Part of a small language model's weights.
Size: 9 layers, 3.32M parameters.
Architecture: LayerNorm before each block, no position embeddings, biases, tied embeddings, ALiBi.
Training: a variant of Adam for these matrices, 4857 steps.
Each number is 128 + 24 x the weight over its row's rms, rounded and kept within 0 to 255. Layers, rows and columns count from 0. The size above them is the row's rms in percent of the matrix's.

# layer 6 attention output, 160x160, rms 0.0679, rows 88-107, columns 0-159
size [ 92 101 103  84 104 107  94  93 102 102 105  91  93 104 119 102  91  94 106  94]
[[139 130 135 104 103 156 145 128  82 128  93 118 103 151 158 142 108 128 138 142 135  98 120 165 145 130 130 137 115 133 144 164 124 116 114 131 101 141 121 165 147  98 120 128 128 124 145 146 148 155 128 140 116 123  86 140 143 160 137 140 153 123 136 145 101 122 173 115 116 128 150 132  75 157 133 119 157 115 118 140  72  94 108 135 129 130  86 146 137 142 123 123 119 112 122 116 116 123 176 123 128 180  68 136 110 107 143 142  89 140 121 164  92 140 120 139 137  98  91 110 104 110 105 117 167 129 107  75 138 120 129 143 117 138 115 157 112  81  90 123 122 179  85 102 163  84 142 174 184 169 126 129 127  99 170 127 102 170 161  93]
 [137 132 133 147 150 116  89  83 164  99 122 100 154 100 129 135 174 148 163 142 116 156 120 102 119 161  99 149 140 125 154 127 128 125 134 149 115  99 147  79 156 118 120  93 155 136 173 141 104 108 116 128 110 151 101 123  94 128  99 128 123 120 107 116 122 144 147  96 108  80 139 115 114 159 144 166 106 104 160  97 132 111 127 121 131 103 106  92 110 119 124 133 116 132 108 156 114 118 119 126 108 113 129 122 170 130 144 155 122 111 159 159 106  99  99 106 124  97 135 125 134 108 106 169 133 126 181 133 165 164 139  70 121 117 122 159 125 102 152 135 150 109 156 161  81 110 113 127 101  91 138 154 169 170  79  93 170  75 132 148]
 [151 133 133 135 140 149 156 137 158 136 103 132  94 135 146 114 134  99 111 164 173 112 133 186 142 114  87 123 143 100  71 150 131 133 134 142 125 119 134  93 135 130 132 107 142 128 160  97 118 118 133 130 116 135 140 107 143 104 110  88 158 125 141 155 151 123 146 100  97 113 159 130 152 145 163 141 116 184 155 136 107  95 118  73 159 118 142 138 106 144 113 138 125 112 175 102 117 160 132 111 162 113 108 135 133 103 101 140 155 132 149 107 138  79  86 147 143  90 116  93  92 143 151 116 144 175 114 118 107 129 142 106 159  78  98 119 110 140 142 138 111 118  75 133 130 135 128 116 143  82 162 151 109  75  99 153  87 114  87 154]
 [120 130 112 178 171 109  80 124 117 112 170 143 118 165 119 128 137 114 183 143 132 129 146 110 121 181 116 137 155 118 145 140 108 142 186 123 157 135  85 154 165 156 135 122  95 126 141 134 142 120 168 130 126 121 114 136 112  41 173 154  88 149 135 114 132 119 111 105 138 121 106 122 158 126 117 145 150 117 142 163 122 130 129 134 121 123 131 145 125 106 169 112 151  93 180 111 120 134 122 155 141 128 104 131 133 108 121 138 135 133 121  88 123 133 151 128 130 132 115 158  91 127 152 144 113 124 120 139 120 122 156 136 162  93 102 132  93 102 171  82 160 127 149 119  70 138 125 116 156  92 149 148 169 121  83 114 110  90 118 174]
 [155 116 155  98  79 104 137 142 129 141 121 135 137 123 118 127 120 124 153 110 136  75 123 128 120 160 137 153 124 159 121 153 123 133 118 155  94 116 154  91 156  91 105 164 141 122 110  59 148  89 133 149 134 117 128 128 130 121 134 112 151 131 143 119 131 117 150 100  69 120 146 152 135 127 162 109 132 147 167  98 105 122  85 139 134 128 152 101 120 118 126 138 130  98 102 138  52 122 117 114 101 123 121 188 133 144 174 113  80 100  95 132 149 105 105  77 107  62 122  95 115 142 137 130 119 105 172 142 162 147 125 138 123 137 142 133 127 128 136 146  79 147 120 110 176 114 163 125 108 141  99 131 118 104 145 159 125 145  87 137]
 [ 81 146  95 157 107 162 152 150 154 122 130 120 107  70 125 134 113 122 133 133 127 134 126 138 154 152 141 159 129 153 125 148 118 135  76 150  97 132 107 125 116 114 151 102 138 113 119 128 149 108 107 130 118 134 171 141 112 103 159 129 176 131 139 168 118 175 129 117 145  94 141 109 113 163 140  88 127 103 113 125 151 165 121 160 122  91 138 147 103  92 130 144 105 147 110 125 124 132 100 100 163  95  84 100 127 121 123 129 179 157 164 141 129 135 167 140 144 136 143 114 133 105 105 158 135 195  93  93 109  91 144 105  81 137 110 139  95 166  99 118 128 138 114 141 117 166 139 158 151 142 145  99 106 120 144 125  61 167 123 119]
 [104 135 131 120 167  86 152 129 147  99 148 103 139  84  96  69 175 165 164 127  98 128 143 109 105 113 119 161 176 125 151 151 132 126 172 126 173 140 144 127 138 151 123 132 125 119 133 153 102 136 104 113 125 138 135 117  95 126 121 149 100 123 114 137 132 121 154  81 142 128 112 107 135 121 144 141  89 172 189 144 116 122 170 133  96 142  99 123 122 125 114 132 126 109 146  96 111 139 165 111 171 112 140 128  81  98 154 131 133  97 119 113 139 163 115 120 101 156 130 159 123  95 138 138 129  80 127 134 120  89  87  93 130 121 122  76 150  80 130 151 145 135 109 139 103  73 142 169 167 141  89 130 144 116 135 148 137 107 118 120]
 [ 96  73 167 111 110 128 147 128  94 144  83 159 159 132 124 113 105 150 171  62 151 100 115 163 108 136 101 147 157 133 125 139 139 184 134 103 144 116 187 134 139  85 103 131 123 106 132 127  84 139 119 134 160 126 102 121 132 154 125 141  99 138 116 107 110  95 112  87 127 149 141 129 100 116 141 123 135  95 116 127 106 117 145 125 146 150 141 119 139 151 137 100 103 148 121 153 102 106 122 115 130 147 129 129 118 118 121 109 120 107 146 164 157 129 108  88 125 100 122 132  97 160 139 104 118  79 133 116  81 181 111 129 163 128 141 121 129 125 179 116 119 104 111 123 178  99 104 141 185 175 138 166 137 123 176 141 132 145 127  96]
 [152 164 124 127 170 156 113 133 176 111 113  85 156 136 129 117 110 118 117 167 139 155 175 109 171 120 166 102 122 150  79 171 128 121 120 112 132 144 121 102 158 149 117  96 144 156 141 104 129 153 101 111 132 120 134  86 143 131 110 120 133 107 113 139 154 128  88 127 139 128 103  79 114 117 128 107 166 109 109 122 127 136 131 108 138 115 138 137 147 121 134 106 108 135 105 116 133 130 115 127 110 147 125 161 175 131 129 125 161  98 163 121 131 147 160 111 120  77 164 147  84 147 114 121  97 147 109 103 155 124  73 108 112 158 143 123 152 102  60 126 113  91 130 162 142 156  97 136  85 107 161 154 179 126 141  80 105 132 165 130]
 [125 154 138 156 139 116 152 129 125 136 138 117 107 113  91 157 118 123 151 115 119 123 137 112 110 119 108 100 108 140 152 150 152 118 110  90 180 122 166 120 115 156 146 108  83 102 107 122  91  56 115 104 137 148  94 143  91 168 118 152 115 126 136 132 130 137 173 144 142  90 132 122 141 168 104 136 134 157 112 153 127 159 138 130 137 111 106 123  95 155 124 134 127 111 150 105 142 150  78  97 166 162 117 125 130 138 107 129  97 123 179 137 134  70 117 154 118 125 140 110  98  82 133 132 132 103 139 122 161 112 137 169 116 132 132 146 133 118  93 144 165 171 150  66 139 100 128 122 120 156 105  61  82 138 150 159 136 162 123 121]
 [113 105  90 132 171 155 103 111 126 123 136  89 146 109 145  95 141 164 121 140 100 157 138  90 107 142 145 144 119  86 129 103 105 106 133 147 115 147  92 111 127 167 148 108 138 168 117 113 135 136 127 104  88 148 139 103 117  93  93  76 130 134 137 108 153 166 121 110 117 106  98 105 134 148 133 118 134 150 127 116 140 138 147 142 103 106 117 132 113  84 149  95 129 136 132 172 117 105 151 175 135 120  79 120 157 124 139 129 109 145 133 161  84 127 158 115 137 101 158 153 110 107  70 114  95 116 174 111 115 111 120 131 108 155 133 121 140 146  63 120  98 107  86 171 152 109 150 138 167 107 122 124  73 152 114 145 147 101 168 129]
 [145  89 127 142  86 148 134 185 160 121 129 172  61 133 110 122 137 131 118 142 151 131  88  93 144 123 113 147 110 186 143  91 122 105 120 143 135  78 116 129 138 126 166 114 125 130 107 164 133 102 105 120 133 146 138 119 142 120 131 124 157 129 149 109 122 161 159 150 134 107 148 163 139 140 120 120 140 106 143 112 144 134 148 151 136  99 128 124 102 153 112 145 133 112  90 112  97 118 124 145 158 154  69 135 136  96 105 130 191  91 154 145  89  86 138  97 134 135 108 151 138  99 151 117 143 182 141 135 155 124 159 168 136 122 140 154 140  62 125  90 131 147 108 117 130 164 150  85 110 104 140 150 125 111 111 135 142 149 142 163]
 [100 121 125 193 110 100 167 142 148 139 132 121 130 114 121 123  94 145 155 108  94 110 109  87 128 130 139 134 176 131 139  91 132  86 118 164 121 103 132 126 115 158 134 149 121 126 122 128 133 127 103 147 125 148 166 162 123 124 120 106 158 119 135 102 134 110 138 136 160 140 118 115 105 137 142 147  85 140 161 129  97 138 166 105 122 159 110 135 146 103 103 126 159 170 138 166 109 141 154 119 133 106 159 143 132 117 129 123 135 127  95 110 107  79 148 104 136 115 119 122  83 105 127 127 167 152 153 158 132  84 127 145 133 103 150  94 132  94  84 146 110 149 129  86  85 121 145 144  90 144 128  95 105 195 138 151 212  95 140 147]
 [143 150 110 129 126 100 128 116 147 114 152 110 123 143 123 152 128 118 143 165 103 104 139 126 155 144  89 133 111 111 130 151 112 118 146 156 158 112 134 142 107 185 123  86 122 153 123 124  92 163 123  87 139 161 156  91 134 147  65 101 139  78 155 104 139 130 114 106 152 103 101 140 112 152 148 134 130  94  79 132 157 122 131 161 142 109 131 161 120 114  87 118 106 139 106 129 119 162 166 150  95 119 121 167 160 138 133 117 112  88 183 124  96 105 116 137 141 140 166 108 136  86 166 183 101 144 120  89 107 131 159 122  75  96 107 116 141 131 113 138 156 163 154 138 134 134 141 101 104 112 119  83 118 117 140 124 110 125  83 116]
 [119 143  97  65  65 153 142  69  99 169 146 146 159 172  86 106 101 169 140 135 106 178 180 135 109 115 128 138 128 112 140  91 116 150 145 123  91 171  81 146 121 113 159 150 146 144 124 123 144 121 143 156 106 135 153 131 143  98 132 111 145 155 148 116 136 152 132 110 149 111 134 115 136 126 110 110 130 146 125 100 156 139  94 114 132 104 132  88 103 180 164 110 153 113 146 113 129 142 157 120 110 125 127 149 100 138 159 146 108 163  95 147 130 110 110 134 151 139 110 105 115 146 119  86 107  97 118 112 161 139 136 120 142 132 136 137 134 134 122 139 137 145 165  83 117 121 124 116 101  98  86 151 169 103  96  91 101 162 149 120]
 [130 123 162 114 146 110  84 130 146 129 133  92 150 116  82 107  99 188 120 120 111 111 179 132  69 170 163  99 125 104  73 106 135 137 119 157 166 105 104 160 145 109 143 105  99 114 130 156 143 103 135 137 123 154 106 125 128 124 131 106 158 131 127 100 114 141 192 158 141 104 135 173 151 159 140 156 142  96 126 125 148 141 156 146 140 119 137 112 103 131 100 136 119 138 108  96 118 104 126 112 132  80 145 159 143 164 124 144 116 140 107 117 106  86 132 139 157 123  82 127 124 130 126 113 168 141 147 134 108 118 152 131 136  91 135 110  93 121 140  85 130 126 158 124  84 180 133 108 128 113 133 160 129 116  60 102 112 141 127 155]
 [151 146 127 155 115  92 162 108 140 110 139  97 133 172 172 128 144  74 131 102 179  92  81 142 149  61 102 102 108 136 140 119 165 119 150 108 108 117 156 140 137 146 114 139  86 114  69 110  93 112 124 120 150  87 152 126 114 126  76 166 124  85  92 111 128 139 156 105 121 109 119 135  95 137 147 105 123 135  95 101 115 142 158 134 171 103 130 127 124 127 103 111 162 138 152 145 130 137 104 136  82 139 144 123 150 144 125  88 132 176 131 110 133 123 147 148  91 125 130 158 134 124 137 120 104 150 102 143 126 135 117 105 124 140 125 137 170 125 139 141 147 164 140 133 186 146 100 130  92  72 102 147 130 147 143 125 120 111 143 109]
 [142 106 133 126  88  99 118 160 157 164 138 167 105 111 110 105 118 144 121 163  92 175 124  95 119 137 120 107 179  84 138 136  99 148  85 164  88 125 123 103 131 110 107 164 135  97 167 152 150 126 120 164 144  93 143 177 104 157 167 137  98 117 129 133 177 111 109 127 108 155 136 117 168 100 123 137 107 145 107 101 120  77 131 103 113 132 185 147 155 112 121 157 119 117 150 142 168 124 126 107 156 101 115 113 126 135 102 120 126  91 151 176 102 134 123 103 170 126 151 137 149 155 106 135  93  96 127 107 112 169 159 143 125 131 103 123  85 133 158 140 164 112 136 110 104 129 114  98 153 121 133 131 153 117 133 149 157 120 129 122]
 [ 90  91 135 121 124 110 155 123 105 143 115 114 118 128 124 136 127 127 142 121 122 156 165 170 111 165 102 133 135 163 133 135 115 126 118 158 106 122  95 108 157 118 134 103 147 163 132  95 122 137 140 139 101 124 174  88 159  94 107  84 108 130 154 136 117 143 142  96  98 127 142 148 110 128 164 101 131 122 161 135 143 141  72 153 166 129 133 151 106 145 119 107 132 127 136 109  92 109 194 151 127  88 133 115 158 114 136 162 170 142 196 141 178  92 151  98 109 189 125 113 162 141 136 117  98 130  93 189 114 157 120 135 143 117 131 113 134 149 145 128 111 123 135 143 159 129 129 112 155 107  87 158 111 100  83 127 107 142 145 129]
 [160 105 125 120 162 143 105 119 156 138 133 138 135 142 179 146 152 133 129 147 113 107 114  95 137 123 139 147  97 111 127 145 121 145 121 108 146  90 160 132 173 130 125 111 121 130 142 134 128 125 138 105 168 145  67 117 136 108 117 123 140  74 129 122 113 146 137 155 170 100 142 159 113 169 144 130 110  91 147 112 119 107 136 141 125 104 104 126 131 139 124 107 131 159  95 165  73  98 123 144 118  79 113 197 129 145 141  89 153 104 139 114 117  91 155 128 116 155 107 128 143 110 175 176 167 165 167 111 136 160 131 137 142 134 139 168 112 125 161 150 136 179 123  70 156 143  84 149 104 134 134 110 124 126 151 125 172 134 130  98]]